Weights of a small GPT-style language model, trained from scratch on English Wikipedia.
Size: width 128, MLP 512 tanh GELU, 5.09M parameters.
Training: a variant of Adam for these matrices, 380M tokens.
Each number is 500 + 25 x the weight over its row's rms, rounded and kept within 0 to 999. Layers, rows and columns count from 0. Numbers have three digits each. The size before them is the row's rms in percent of the matrix's.

# layer 15 attention output (transposed), 128x128, rms 0.0498, rows 90-112, columns 0-127
065:531483522518487492523489506495516495492479477529467501567499489488496499456489480537504514514533554507525502446429465456512498544480527489468519518503474519539495480522505541509491448462502504550479499473515535490488502485516510489466523495535510524469512504460479492498484513526469528530488494506501486525440512476503470535486474479510525468521511536502473511489541493500465474513522
082:502493462499485495560478478531500480491551503567496528514492528467494488476545515529513504475475501490465518521457519480520492486468504515514414512522522505500503503520479521522505477509458452496502474522499500524486482494548499461463503523472494500532542480470469489515516471516459506478511527492462479509475524564497503506512543489540521500495486495480530478526531515478504484496481
080:493444540533543463522497471510501569485473527465519505500462528477494454470457489497551531483519462513534506512498512520494473472512519498482513502493465493452502520497524514507481478524495480491489483541471457497504471505448521507500517498530551513538462483497508527524494485497536521482509499487499504476500530502478482540546482509521499457522466521487497495521492486538531535464511
072:468490515517505498443524496519501507478487458501499494443501476500468472521472520518465520494522534519503520490533591507504466500505511519486495529484481503515458536488468486494515440517500513508501472478523575502473507537533516502512521491506491480504505535486486505509480469523517435452495496473536496517495488523496512530494470504475529494505542480484507480464552530499516511481492
079:471511503487477501529473549473546496493524487506484542545508523543510566494504515499529495492518549508496475490469499491456481505493540490515458496499509511514526516510488492483508549490505519538498496516480500467446453507487526497507494515481510460521500504491502532517473470475485464486469492509464521493495432508443558506458506538543500511480462501499506517501497477478504532467469
087:484479421477477495553500495511501505477499498507514500532517559472506523493501530512525489504464496480494526516465560464546474547512511513501465519514526513491490510527486502527527512466480456523515524524487485507531503485500482514467488487477474482484502495476492512475553500510474536543456526511491517484469465520516474455505491458511495516541462492468527534480472505505488529480541
150:492458457459493496550472506475438513525511489497498511561507511486502478490493537519451514542494531488484496478463515559476499527511480527515520461527519502533501491500534503445476465501534510518466501512485495489507463512472502498491490498494536495473538503522500466543471522510487496493502522515533491507506481542550486508463526479465534475507468465494487538492480511469526508496542
138:463519512528477514473501520488509475454529461514468486488514439471532477461544506471537503524489497491509561470503496480494513499486532458518522550500475515491488520494520501498532484513563486511484514509488476464517507503487485432489531493490452528481536522495482474450494532477492514512495522541499509531536501515506483497484497505498520508449474514490481492515505539535540544485486
129:507489442495547500520513500481515521479515495524486482476479505507499499520518529523450509496535518505508517500530505485473464477480477490473485517503475492486519459529519452479515465485553506534454465502478498510501459500507570437486498500546502496504506469528515537505503505505526515506496472506448537528538492447481525496498477484509512511522509461492499505507443475502513478542551
134:502510518518500516466521538511467574547506502529510524468470493509519510531511489518473489517496470460507499487534502503458479496536531509476482520497514497479484531485501517480482503495491479506497515443493490481422475475501500520517488525506502489491519454503512547487462516512516516509470490463523503502483524501499503455543485507498548535552506478522461492540517512459447451528499
143:449500473510523457473509509507452472485530465487483523483485496456481508479484462507471514514525481513538522524526561494462495458501508483483488494504484559469526508540502488512491495510479515497495451512507485502459499491495516491530520530530475478504500515535521515522541520528483481456518562524518531489522486490479490507507503518465456511487508496487490496571512510568485498472487
135:469471515513535461474476491508536503500468461503511525543495487543498486478493487538509471473508487485530466437453517506488472464493504498466529515501504486476480538485479471483476526518515496513520500533515494491503524483493493505499515505546499498510486543522518520507499485486473576498515490527506539528502535434505534498509478477495501472523519445506493511484480552446518506550508
142:474467502524471488540529464498468496523531508491536487511516553467506473526496488500509504440497542507487507500488523479471513497502470478549456526519500473511472507503534504479457520492503478522539527456471523498495549457466504482506490481460457508491491517539476471503543517546487463447556521508509528492542525509493505504496468482457486495512512500497507499501534480500515518466497
142:549522454491476503476529511505457516488476531515546483490464497520485492478493461523514512485505492510501491498496458482516504485476531516503498491488472519506490508522481512556484496517473481497474483486443524462527527477495494487525478502522522480520478538499502533490544507459504463528517503457543486524487495459478532500476485536523572473518496507492550550473494554495508464465510
120:451498471494516505483499522556499457490539479497543501456483488462500513483514521495495458454500487528496497515487455500493520570515550487485490515508469459533520502516455483501486495474506549496505504523508527474523496507563527452488503501505507483505502483473455511489515471538483515511510549530480493466503452504516484498524547510515462515534478463530500490522512500494519491465518
135:528494476468460514520523460509477511478482489525482488489500505511548510521465497512538543502489506459533506481482491525536496548494487516493496522480571499492528503477477464515462469477522494502466501477540522548517508478523539550502528504492456473491488505487485478500494495529520534480507511469521539445466495516467519511519481482498474510485429537495483508497504492513541536491462
137:505486500502544471543493505482519448495500542534487505539466506469526485488496463492479516551492510502504489538475495521477501520506530488478451513523464466470464473479474566536476517492488538521490517542533533545526520479501505484508494509462482503513476457496484506543494533523482510468512509492518505514490503543536449460509537482509492461468515477542471474510497498493488504487512
146:473507513501482480473532477487512511518507504466498532490492511478483523481471512456481431469485505495540458490516524536531516528556520497478485463487489530526486511509512502550518478540518469467471510508513510489496526501524551514526498476464501515518484503504517492532498493514475557544552509487455529491476491549510489484504466457485530486475504494449509472457459506495479512498521
128:549482540532496524464464499493491481512513514504484542476516531500514541499477497516451465497535436519489483518482476523466428490519505540494512510468462465506540480490516478474460519505484498510500525459505540480485538506521488513474511500503539499509497494525512464483510486551468488508502529492475469484488487484541518471533537522506519524507475454490521512456486491505512495550495
137:520488484549500518484510488529506508481480493512506480502542509487510504492523489544473512484508485501474526491479491469523495503460460523468540489489547511528520504551455501514550517476453487489503515518436471559501459535498476525535494481499494508432476522492465499536469513532488470503519568456480520535491499502513498502509528543470480503501513468510473489477524496497517493508485
148:504517518508467505436538498501508520528482511475497501540554465478480503466501531513498460490480502482490516520522504499507435520502496497504505470497479528494476481511417511517473494531501555547491482499520513499558470476485469476475524480518537482497517484464481502467518481512505458514514506548527501499492553532533481524495479506489489547496471489516518509517470536536499495525505
129:504505488518533451531501521519473546480499517483522512518538463519480506483478459455477514494515440507553467526480478485540524527463525498493476503470513493460489494543538465497457463510526503513542526558462507454506480498496517535478512478529489512513515508502456515463498485513539505472471512525508486507542510524459478500540491482482513530490517492495495481522508494482491471495472
138:495502527510508536521493529475471482501445484518512523497501563501490557456495507507556515552497484477499490478467478467524492496537484494519466461471492499481532496504464543547500528494503512492501530524537504507522507492557497495496490522466499491477547501516477529504492514477506486512468439488440530464535470508527512504485524476486494453492471470510494528523482505503501474471501
# layer 15 attention value, 128x128, rms 0.0563, rows 91-112, columns 0-127
086:470515530484510553491488519464518524518462491485494474511505504512536508495523481471499492474476498503488515524499488521491521530513499473527539494493508476511506506506505496519530515492495535506535568463521511501493522476434465548497523473454464489468506528462494491465501528493494498542511483481540494485513456529528472478450502522457487480485524474528471519489471502521499509420534
082:529540466485439477487538534483479494526514510542501481514507474485486514531511509494443468529467498482525455501491473509522500505477473523505477492545508530526491490499486498463549496495513514490540487489511503454500525537526538497471514499523529468487530502509528446494504496497486490521480463474523517556517473451544516472500525485500495512503528508512543512509527458481459487546509
080:542489495489500478507513481537496492501473519525509456518493519526512496492493522462537533549500465478511478515472411459481487515521484473538494438515441497504538472537510534509477539532472509534517543533475469505548470485475496510491521537498493493531475492509541505504509525490499512506477487514449477510512538494523516498521505495515496462502452503521492517512487509528506481509481
085:503502465510511523516522460531465496514493493472532458463496477478469494525458494452501463506495479524480528505498500481481483552525482477464505472473495462517481509496507486530497461512519526508494476499522521536534531468548447528535484478487454533490509469509481491500526516543488517536538514520539481492495503525525471477542489454520449486508472487512474486492525535518519466508478
089:511492523511485505508483490526517498509495536513479511482501503521508508518507466499482490434522495514489475496557457510487529515508487467502516520519536490524519503481456511500504500484518520439456504452509495507482487479506454486512495513483497525500501498472502464522472511498462478455513508478525454509558496543501512538469510493461517503480564570486438453512499497490540523509472
126:500506503522511495492512470529462508526473526505538498476507483528469512514489464486501475537498512463504535523475483486492511521535465481494507534461538522464517457513539457475531483501464504520454473525527540502505512528545502493506462495490506529533450525487486422500499453495507480514493510493500514500496494508523461492492493483493473525539531521513436552478524541510492512513494
132:484554475493522490492478506526508482486536553500491489476500492466492495500476540510491496521515488480493510515515506482466485552468516542480509503528500535508427525522503484499524509524494476439500494498518507526502527519523493534512453534464466484527492550516505498486531496488521521482463479527513496466483516508496528488500507427508531524487469457461520509504493446558501480509519
131:474514461487538509485494492494510509509463474523499493515511481522490540474468485495517514468490467453490517498487506490477500507515495519511475467421552484497506514524471513481489500517509549453501512527474499509534490502442459532462469496523531493537503565505498486523496427529506493543499541500512527498510494465505473523518486493512538525478533467489459487480485483531505503470495
145:510501469453496490483489481475562498533547533528508534504513506494540481507516481480480493510487517474506480494525507493512502518527474481549537485527495438490508524468486467525508534522493506526526572500466522546541495484485546494527514510520487511504507451485494485505481458525507482493488498494522500496505553501512490550516445511547475483482472499485492555508479529499479512471517
125:515528504471446526488532503542482470508525488500476512544508509518507513520527480475469461484497497514473553512470485485461497483497497496482486495522485469528508568463473480482514482477520509521490492500501509487541507478490500446503437497514537490496499518503491542514555493520544505511526542556473523442488495526473507528502507458494511489475480492479486537489531461535500506471511
138:540459510476506498530476499466531536465548513478489478506485531539515507536484502496478486478493505449500492491530488483498516517480476523473491533430509553502484512452498452470505518487503475480491519523484473518466554486470462497503521483507504486533502499483500523455518479406505487495492490516537496513529491482544473523479501499468505522482492454501491484498521503517521502538496
131:487490519535524513506500466525513490541473517514502499523477533534533463518517505496499503485513464567492498482522464508505549526492510447490536517474498496530523457518474504516506480485497484535485461511510521511523491482546505493463489464518497521539509551532488454485524510514500499522513457472446516508501497485500500519487466519476550510448468468530520507491512478545488499446475
128:556532496530498511512486476506497490499468491495518525456535526496513477486514465508497490517487553537527521492494473501480499507447502542456520520470488499537507491494528578528473498554466499540541506460473473481512447485483541486478512503504531511503531500498508512477465489443505483498483562530496508472515498502494493496526446517483531498503493499521509524518504480497519474519478
127:470501511492477481510516489523529456520475478495475516514461513511509525485454479480520458450505505504488522519477521526508463495520513508495534543496482473462521463516506501491510477510508488446483496505487526477488508457478479513454527500467520494415499526496524571476500491519454515455496482523513464491495505480519495518496467479486526516483447502480499520526566512514496509467500
132:508515517466487482496492502505480485501495465519491440483490511501486513502475536519510500452506494490515505495494503486516513465501542479502535539509513527451480479509461500516445470520530506566479560522551481481492504501523530494513480539457482531489541483492493502507518479523490476529482503462511486519497490467511491517481503528503471488520574496476577462528486457490500491491482
133:464477522470509480482508496509453468484517500483506575503474504511515492510497517502500470500510469540508513477457507512490507497541512537495480477511510511472508513564510476501495525484515467496500479476560539527475461482452499487523521526465476535489528526474497520512488526478507447524538520503508498530521503509492443491485490521492498469536498486539488541486499510512477580488477
131:501476517477556512508510512503506513533499478501511494512560532505516540506505501525461468543516466513504481494460476486540484530491493512491499520529476527511488509473519479489487495496503502500462516475507448503537477479456507467508491539463519429476449518506527502510478546526562503498526459471489518507522505492528501526458523525482502519481512527453492452516482522478512514473469
114:494488541466485520502522458496483519527490512523483483533484524494507497479478530510524461499486501523526487521520514515462519457471451494530522495499485460467509517496497475519556491517501502501531488547542491473480477467474551535495574464511522484481474510478472495515494495481492510450486455471497488456509480470532457514524532503485517526477481553509492481517529545514496497526501
130:515506491497496477510523532479561480497478565538469490511502500515517510518515468530483476477524517490505532520518523518491552448467508507514483469473498487484503494513475505472506502498460488517500464494433505479520539523503479524458521513490479538472527518505525482477498512496537506517474545476451473504476482546489491504543502489462423489516526530506492494522527516462505510528504
137:494488540536505530518525515522484518476545528460478512502509520512487467479489526531490505509489517512516532517515505489459472509506468497490499521482486528462533463469525510499495532481508522420512500514483480470532468462516512436548550530467482478473489499509501498465497505518507524528471504456519541481470506532455490469521461472496492517505535517461504513485533516492488494528463
130:512500496535489503476478497503549481546471573481512508561460494507506515494505467445484480463507534477507486511486507517491528501511543521482507528512488498495480497497479543513512479506521486516526519489497486486495492512473493447513540554499462479497483495532478484487501504527486498475507469505544488506501491419471521481492544501464492499471541475489453566492529489493512521489497
131:523471509542504515498511449487504526494490475509520520469461523492527502481485499482491491516509518529511488507506518500491528500481538477553533504544586533501485500501509511501495482486501517467519514495501582511497513520511527450536517495489501475474495499456541525516479482442479443503457508535523502494532535497491509501492530510486483507502532497517497432494477483490482524498544
# layer 15 attention query, 128x128, rms 0.0775, rows 96-127, columns 0-127
135:496493477516556492521464483508486519504510502493504484468508483519473483507483516500539534505476484492534501501507466544474485523496500522483583480522529451515531522496505517508499540512488520509489524503487479529523524460477500517482493484508506551484521439475478522496482505525489483475504456553520538476514550450498495466495527514513476504488512515491523551489444472495479536455503
156:506488535496491492539476462519492519485453480494508513498524493541517514536516507476488478492539499531508504516512487505486498519475531485479495481524497490550500498523465502511521478436545539467482520491541507492495422457492497451490476468538479473568483513497514467520506525479453511529511496492514516536513506477439493511472510521476475465528485528534476512524508483477500508497487
147:495489490513510498493492488443558520496502494487461504515485524495467537471534480540523498451477504495510502494477527478517500528509485496503505526495504536466452485497458502491477504521523457493487519530459520536525486522517496494499482495489483510458546488516535435495513470468516534501473462516546480462538473586493462487482530510515532506524490508489496536479528494501482476513508
139:526513541500472441458489525515479496491491503481499501507508523506518514556499481511452493497531505496544523560507527509493493527488532532545520512502469500505503449506492550466472497475532532553474516493485519482461487545495486450498440530491458535476484505509486479462513498534499526508480490496486506496497488501486523520465480489498467451485506520450468500508531491486526492522485
124:535457464515515515508515456478466482520514514449556496506523494522532491482512514463488495527436518499490500512528497478457490480526514483493445523482517505518509582497516512483511549497495486487525484489560472504426519530488481496512503504509496515543478507457510515503506511486513501513508557518511470495514489494481516541497510512496518488480528470489530499451492505475505479510462
126:540446488507469540512469496472529463536509506482528471524501476463500520503538468484520500476493578479547485475491524488495512528518526499514482451472544527491504530518518509494478488458522507485527471471516466516504536470518511509486497446476492531517527526485486509520514488497555533484470508497486515509514454498518497508519534531546481521515490485504520472482508480511464530541500
144:500488463456498534536489526507516484473499513479515525540529511547483492471518507491486489502462494449502471533509490485488455467491521447484483466488564480464537501470505534484505555460507484478493518489512512506499497510469525497540562525468489495521487482553497499470480492484506518510539539552511521537501476487497482512505493506539527468495480470515499531512504476470488504460491
125:504510489520506542501505504458500520483468453484472467489491517516542482490478452485522463465520462483499549513472526500501510536517518525454514500510458515485500514462505521455454536514497476462473511524492503443508490536451541473498513475482507476493473549531489523490468538501541539496502491507521516503513477534508509517465507515507488543545500498507531504524537501504521482528468
130:496501517505477531467513518497517555454459474519504498468424472486487484526453473530502486509504439521476509455480485506469532531504489483504484536544536503532483491507498481478460483501501548477504523541498531532521498510437507513520528498529508467479489526521511541506500505542499462504514531501502511513485519475499500478493507515452499520505504485518489502497458484542472516471538
146:565491486494491537530472517495435516461508471530502526498510517528443480477472491504494476491485494533514482497475464500466502502495491504534498516484456468524511542512509502507546555526490525501524512520521513534448488507514529486540484450513502528461524479474525492509471535511518469541486511521517497473525533541497457480467502505457491479481508496482507509527547520523483516498506
151:486522514520507498508529512515496480472540474499523494507469497515526482506492524515492545486528507520470490482519488485539474466475499516493564493538479503483548490535506518558503475478506487476486458452539482476528488460494460499509502483483510513531508515487469464501528509468464514479554441501490487475523555476494483495495492469524531535473493492534487442538502492511532501507543
153:513499468535471514508482516498553543481466495490505523468491468511483509462495501431510514518497482455481565472536515497492466517503501568494465555513526475489470467508482467501476480498499488527469494516496497474545521514504508502511489491486500518468477510488547472514501494514445438528493531498506537490515526518486490528498534485556513475493531491479481506512510481461497506497515
137:488483473470494531517506524511487471504505507500519479534518498489492519471482527512462497434464511481464515556504527487485508508531515494469456512511502467503456496543489510502475525503491493441497473465557523528466511497505512530508509525549506508520516563479525511573512543460502502527463503506519525504488453534488527511495489480490491548498507501496486469503496476477541483483502
137:530529533536474518484486464494501535486524543507501521486512478507449461504528523515501525554484507511540485477527496509499525495496493503509470491525501482502491517503489487497493489496519502489565468490495543526531433504487492491539460513486486528485515470512463510496505496545491547500470506544508513500507493499469466507472551520505485464493457535466466491472455540483499553506455
136:488477514509462557470535491474508511478452513514479515518490505509539488528471479500467472500504517528471467490495453515505510516510527464487464454532548522521517538527471455505477503445554481496486465510493500498514539510452483503448483489519487524532517494483502474506506543495518553524490488533506460476483482492520494540481541538504502507514525477499516488533496501491511479466524
153:492462482533465541489509507482505499468539528476485501525428486488509497527493508530502536514480509495520466511550455483483506539536531491502515504505543461448514520557504501492467505536525515482493504468474541501513557499487477467531528481524461557494498507481499480472492482495509484503486488551520515469500502492489514507486527495492542500500515497527446488462468473495478470505512
140:509489508532524488525444462486463498513494468491483532501476532503533493492496503487525506502483500510499498467475485497481516546488507485498533557485484511530486510554488484521551524510486459483489490488500446521515479454523477495501508475551506499528519504481502492499484508529476438488472503492562520416500521516529510508515466517458505503476523459488524537476506469490490469485530
145:506500490521505510485494528516498491436495429497486461500490513509477456518490506499513489514504493475486471483485550470529448515475506526532490525514505527521558483499484500530509522488506518501539509488520520485480484471467467464496494519460501496482539484482478486543512511534489513482524454558477512515516453476524439519538459536486530503484480512517520513503525524509460536525487
134:523480520490431549519462549531490496461521513538453534513491477521464523510449530505459466475520495497500477525516444510541518508475466468530492515514513507483478480500462515493506527495504514528484513497496521513492541476492506505470507494476515526451507505504521545501505490475466461523526489505513509484473484498453482480500462455459507508512506458491518528545520461494518488504510
152:470525515509517514501492511479501485505470546508470478431532479488492496494468509496480512493485487479550517433507504485546501495482500518539523534545490525484473516525495539495515511492457528459542448498519539522482487498477538535488483522523482548554487547473492530489513452479528495489489487511501472475506538503489516486486488455494522513487488490519478503492516478520551480524516
118:487497518496493522509496546488494506458484498521514494440505488523531480502466481509517483508515500482521487489477463521493483497474474534516514485473530535473519489517538524486532498508512463465498475507489488470468543493483527500512528501489457502469549492481469510462519483506532538473530492519522464518482526481517467518494525489546461454519535462496529552519548463534481502508435
142:461491503505493536531509484487538513459531509517476502514512490544517485504546530512537477537484492485474498490508496499478495508546524505482426494484496527537481465498484465496479504501510469498519497500499527482477492455496489500488523482491506473497527503538504549562482477515482483472506501490504549507512477460506473585472543520479477503495533509522527486440492531476506503500456
133:500507466500465502499492508528542521501542497483498505484528496500443483453535474544514512425502472503439475498458497470512498500525502513473530489519511459513474479488541504485486497477486485489505493484490530513534548458515528533526480502511543521475564474501479495510506489495532506526475484534528532533475459497504504458513488482516512468512507524481503528490512472513520503481557
153:532510521482475526510508503505511487553498487472524502474499500490480482486536484487482535441490502516484534463508498486460497521545533523501486553509483484515532533487495520490448503448489526473500494501487499530488463498485536516500485474519520478461491519516496501526468461509531507520543529459518497535489521465454521490484487475498521486480467511505447476466468486522510540489574
145:505479544488511518472472495447496513505494521502490499486481521490495494495512501536474480471505479501558508462510538520471555541459463515526511507506506519492450513506473555475556482485509494442462481502504498532509479506531503486495552515469465480540505478498490488473500499467483508475569502531522510476483525491473512508515540465496497485530475490527487540485535465492463500493501
123:490481493576468530474496510492479520518481474526527503510449528479505482502478451484499487509490505525506523512500466523491515532517555512448487510523504505511550501539558499520471527476490500505526487516508517497512513517470490493509453487538506485472497507472485488474467498543490553487455508492493486481479500523556534485482497513516481498514509447455528466530441501506504512467508
134:522519512468513534517442480514497463545490509479460496504542531492508512513493494420484484475501501475505512460466488482524493531506537487499508493507528525532501507516512463506486510478489463495481491492504470480519511456496531520436483485523507507508521519517469504514471489522527506506476504523495523469475452483491522521528450558551491472481529476461544512498528465491508489505543
135:484503511478525496484524542525493485469541486514487516502484529510514485486532495563560510476517497489485476540524471544484531551501499522486499456489466514489476498521545510509512483522538490460510446506503541476466509483536478484541540483527515471504543484503485497522468493439493496467514456479505491481483522472524483537482540495483492512521492496507500451477497501533478496538496
145:475470458490487453445519526536505525514503532500509502502475518512493487489514497528502503533498493516465483486491499459501471483484503504485470515486547471485499490537555501493509471470512491498518480503540491502491514502550512523542532523507518512592474471490478449459547502504469488527475546508519490534461519491533523484519514477507501446520488504459494509493497489498508488444512
143:551491473509477478494513477487537507492535511507509495526482515495495518495499494492471523498524523551461481478554452547529484506515503494540507496499512542480511485504474485534470466438533500506520478517510534489467572510495468468472468507482475506463519501512549504488494458503500517524485488487485480470506511475458500520525532440487504505469532506487532452534523525478501502513486
151:490457537500467523504539514507492482470485511513465548494471508482513495520541509497492502524504531502482469495491501495517486506493488512564439535478515513519488511478473484464473455506529525514480510489493502460510519462495538467492533463497517524480531510476471556513480461496496470534527523487462479553483507474484516523510487506504489474509541472522490490453551486538489473547509
143:498500461506466522529505498504490528493497464543550490513549520488502475482478511525480459484541520479517538523506517522470532500503472512444482493464475494506500456511499509483476523460478461477443534482551484493502509470558505528530520511484483518500549506470508545463564490472475505534519485512498529528489527501473518471485517473488484488501529468472518501499472494483510509502507
# layer 15 attention key, 128x128, rms 0.0713, rows 96-127, columns 0-127
117:500488489503505495509456500481491505529500517531484499511514468500504483499501544502510525507473477549523503527540491521496509528518488483473510481498513484499491548471507536499479504500488491472452521516484462524526524526469490484439509567508527551500514494491508486468478495514521510504508463532504612474540522440481468491507512519521470505506492510530507502521473508472479549520511
150:498549534508513503538535504515513496505490496478510481456512493511479502479479527453502500506492516501481465527493497531464463517478469495514506490519500504513459458474478449504537505467505506505502530499492501442549493513493528524472484511464499481530517500517510477506497538476469464438492510496509530540484478464466525556572498511508476431495466471501479485511526504524509510516517
149:525486504488521508493520488515544556464500496504478499507486515506477495484530472483495483525485479540542506461467534500516469499493505495499515481494472502424487559512469550466472470513513465482488514499495553524535449495551499513501493435532524516486499489485524497473533504498518521491535497484493468517511450525487459477466537539502518483519484502479483508536487493510507482464491
155:535503519491526486470522514500461478520536483449458524519492520509526516516471480505498500549499495504536534513476526463510468502495502533547547481466512491503426475492514499481489508494538525537540524498477507504460485526493505513479500453506515509529485488526491526472509513499443480527496472520518529510481468534460543557504493499521523483457470490494470481474536497487501533504514
111:491532497501492476502492506458503496526492492540562550506491545503520520463498496505498517499446543491510452530544540533493506523489504512550503562501526472484531510476503520537482509468488512491445464538502476515471509479484487467510485502499518498508501533482490486500460518519534522511511489507542466495490507474500498533461485505479495514457500434456512504483471517457493487523498
128:526498511486503498548487501501517480505501487503562519502483520457519496516483493546522504490483515507547516477529512464485544521520494486486507438494522478499546517547529483522473437460498523475497458498502497485542466479485536483494447443477468511473506539476539478466486534514535535508503460521507481546460470509511503484498515503494507513499496464501469508515511518518479516492510
127:489517488519473496501464512532476474503493484533527485530505489508509522478520512523523500510473494528517473561509457516497506511459467490519529496517529517444528504453483556544533513443489490510441473550480540484459521490483520526500520496467483480521500501523506511497499521531545517512481524554475489519536525472482474482466485512522494493510458505473475461491490483458493493504504
136:513529485478498475489490496488515548468463497477496509512489484531534504464502488495493493460500467512509533506494500514442456506512521493447539471529514492462509507517492495501513546496495554507471523449487552465507537538506526519500479441516492504518511511525506481535461525500536485490485449477530454531504488532493511512448535519521471554504484503505516534490500495515500527472511
139:486507484536462510495465518460499509455503532476483488511508437519441486516516482527470489473522498556496461457476485521450490505528477465476491535512506464554503512504500498455501524525522489504487551503532498510496504503525489527495532509499459522499477543527495509510500512478525464476477516493520542509460475487521513484497482519460480500526512556528522516474472507540507477496522
137:527496465537539509491520582480439527489472510548504498523506501497451478461505463437495485473505480537502461503498461500500490508504487528530495505495457482531506527466478518478509535502503517471508506487529486515482513553506489517530495506471531502511540484486484472499465497514493504529521505477496515515517514474509493519477533486415506532488469476484535496529525507491501510504467
138:535505478495480527499509481508512448504507511516524463500477483525520497505486519498486498500529520425474491495489481504502531485495464513480512510487468525494509534532515481529503485516474508502509472460488493434559503532494505496485505538503497498466507499477507463545535487484475483470571492481508498493537553503483480520557454484537503485469548517516462496502526510463480477537529
141:515484479487469481524519508500536497489501523504468571490484503515482480448492512494503499503503498528510530438485486529507479495478503546500435549507502484499514525523496511504514515473485468551486531539499497475484502489512507518457523498493515501502458518464518503481496543523457506465496468490486567496500534562480471559450499498523519501496483523523506495514459507529510474487511
143:482522542532462477513505538542503499493511480524547505510533513499527514511513502508480472482516558488495450533527497566517515517480481532486491489488469494532478452512448514489480482508482509501504473496546580497489506491494508488517537522524498519502491498498492477511462505484516497494470485486512471483489477532473494510459425495468473519472515479491496493533486509467540495452507
121:513541506492475530509524470482502521524488532506512413493515521474450495488508488486478496522462486471532501468502471514468535515500480542483492503500490485517494473485528505467488499456498526501538510509487511533478496500482504520491479503486508515495537519481471534445539492535455526517532519558514549497525461464539495535503539541483482510512465496486481483470471507480482507482459
137:494546477535481500505522465518510533498479509507507536505515470546468519530493509525494501524518534539497497525519406515463503492496479513536532468539466514496498494541510451498460546487533515455499490514531496508530484497493486494452465475490486541477531519497499484504492540485523504457483507508547441510451494486484509502500492515478494530510504491495486510489484505510491441512508
120:471498484496480519503498517501494465525538495505531510503435483488443506559489513525505508517461519531536456513523465489524504521457494523507529500526499482473510581505505510486467446509503507481471510492513529479526512487502486474490538516527509537486487562492488509474486544511493508514487485496533548466519462535504489543496495512503496520486524512495457468487452493483488460513489
137:506487501521524470486502533492501509484497524548492515491442513510468485546500536479485481500499461545457464508497556518520531494493502508509491503476495489477509528487483486523488507514506490470478505475506424503556471484531517470466506548527553507514487514467498493481468491483469511482484502503559484456472513519486484522493505507473457478539501496465539513537519497478519523489549
150:532499460484520492491488516527519485495457489505502452538505496509511495524509511497528482496512481508462459409493544440513523499548490481490495525503488545502538523506521530532524539519504519499515526476485507475510501522473537519528491479456503503500519504495484492484544483519520490502515498584507506524498478497468492522515493528467465527465461482528463491494525512486476473504469
132:523489506537471526498520522519474487514541494515414523518500462502425521541483492527471495508528497555521475516468449476545526508478463468532487489534465508518469507492476529493554487534500497527493518503513524517523509508490514508493505515465513488505476482515483495501473475511477452514467483499467510543481508464464486517481468487495506525523506475499501540518533494489526476486485
141:470460552500482521522513528464511470484483506499471480484518528516481529469484469537461508493498565517503497445503500486563499505486503508437515538457496497481465519499519477499525455479477525492544495494525517533528496521482510507468496563537508525512507509467484502505504510534521498522514486474539463478536522469505510496475474506507484502489489493487488519452525509473496491455533
131:508461477498556536488484476490480501536464463507447504519536464507455479491496480540495514433518521543541502489484458476489511502539503517500529456474526470479497516507535507508492516527517503531458477469522478475509511503453501507496490463490504509485510511490542486498510477504520530469485517529506464519522579495489501507480524529527490469480490513485478499497538494478460521485474
122:479523530506496512515509506529549507499486526561488475486492466499503484504515510494505541512444498471478496474538527541465493525528494519497449474520497494485511508478504515479531509484517488519484508506507500488486485459500534468548478492489494477496550519531532512497463458477505513438460490531491519513476489529509514513469498551484469511528486482503494528454474525474540453510436
126:511449468513472494506492514517525526511508506494510480499540516460501493509492499520520469484537450519455491496479461476479511503528492522464540462517485536502482513505477533490459453457492487481517489504510550478476481494491501511484504513518524526509539452518517480501534465482501489525477462527499554521477514495518475450463510494478483486476544578475500504531531524519515478469492
147:539501544548454492478502537471492455465494536489568473494518511466496488454504480492488477510488469493520534491517527489466442514530514511470519547508493509523505526479491467503481446445502498505521476514494523536481471510478500544491547492498449483497482518492494499531468474501510465486501469503519556530488488470519511524497499484514496480494514539485520509491476512484502489494547
144:510460572514523532498478514479524526515557455470491468473496501503423499499500517519465498484509512507533506484501521523476532526506506487504467485457540492464480520486495520519502485509499495499464485494485521533550466499537507543447498518515486479537497512488505486489474546523511494472538542522492470506504490459505522523514505551528496477510496523482490506492552480508463497464515
113:522497430532475470489479489501476508501498527480526474559496510541495493511485454495498484484494465515520527487497453518474500479497521500499530494520481499539519461559516466485466555518505531471534510438555460490482485487508453500462500488524474529469519525486500496490499496499514523510456460487522515518451505513494528522484530489512464495511526488479487473508458494499490522504529
132:536503534491508457508493517525494480487477504524473539501498536522533502513487516509505503510501487540464525491514483453526509522500506489468526453475493514506512491528529437549471496448512493473486508517459484523536490482484545508458493491461493527505480502506486490507468507497480503522433497549536474493466496491468464467472478519511461530539499513482503531518533512485524505490566
127:511496499494552534478475513525517495514531506510513455492513488484486475509496522518488501486479480464463507501477454512481524527542519532469505466490468484491505503503518529498471499557500482499493466450533537475509491499514517476528525463536490479510565522518536474546489455463486517463505513469509478459485530506526522548539521519494485459501545486529490504486503490507499502500435
139:461421466498496477484490499486504503525520509485527504507519542495513501497511514562521484494513512496459484519477467495486509488464478550571494529543519496530491457534508526499477501495485477491508493520507500459469491463506460509475510551540509463505490498502525487481526522511502509521476528519505473488492536499529528515543477522487481443483520549479491452473517490519483485483530
137:570541456478478488484535466499511474497554479497494540490499498513463518501479489489509507529493545517488517450495465498543481535497488508533502508496492483507484534527512509477515499476508463505538478513557489520466494515486498490447500459492492460489482504531526496497485482510478502489546485501471488536490479509490495496560520460538516525498543488498487526492506532465516473534441
132:483467535498536515487535518476519444483506496507477515477518481457486496542500491521494500490483500467484488500455501440506499494527521509532455513528476493502497541471518469494491431492525490533499498515493488490523499470494505516518519449440501509521504543530516520516468501508495495502458505516512471552482534519499499508473521534496500505496497496518494542471519502545508412542491
120:491501466548512492504493498488499506513510452487496485557521509448517465476484486514490508480512551492507507531477491544447515536488501508470484440520513469530495476519452472504485546512485483529465501456508525471489493476505500558488512538496498516502524485471514493496523485504465491492521430511460491555492531497487533503492544469490492505481512524483496525495549503487536523514497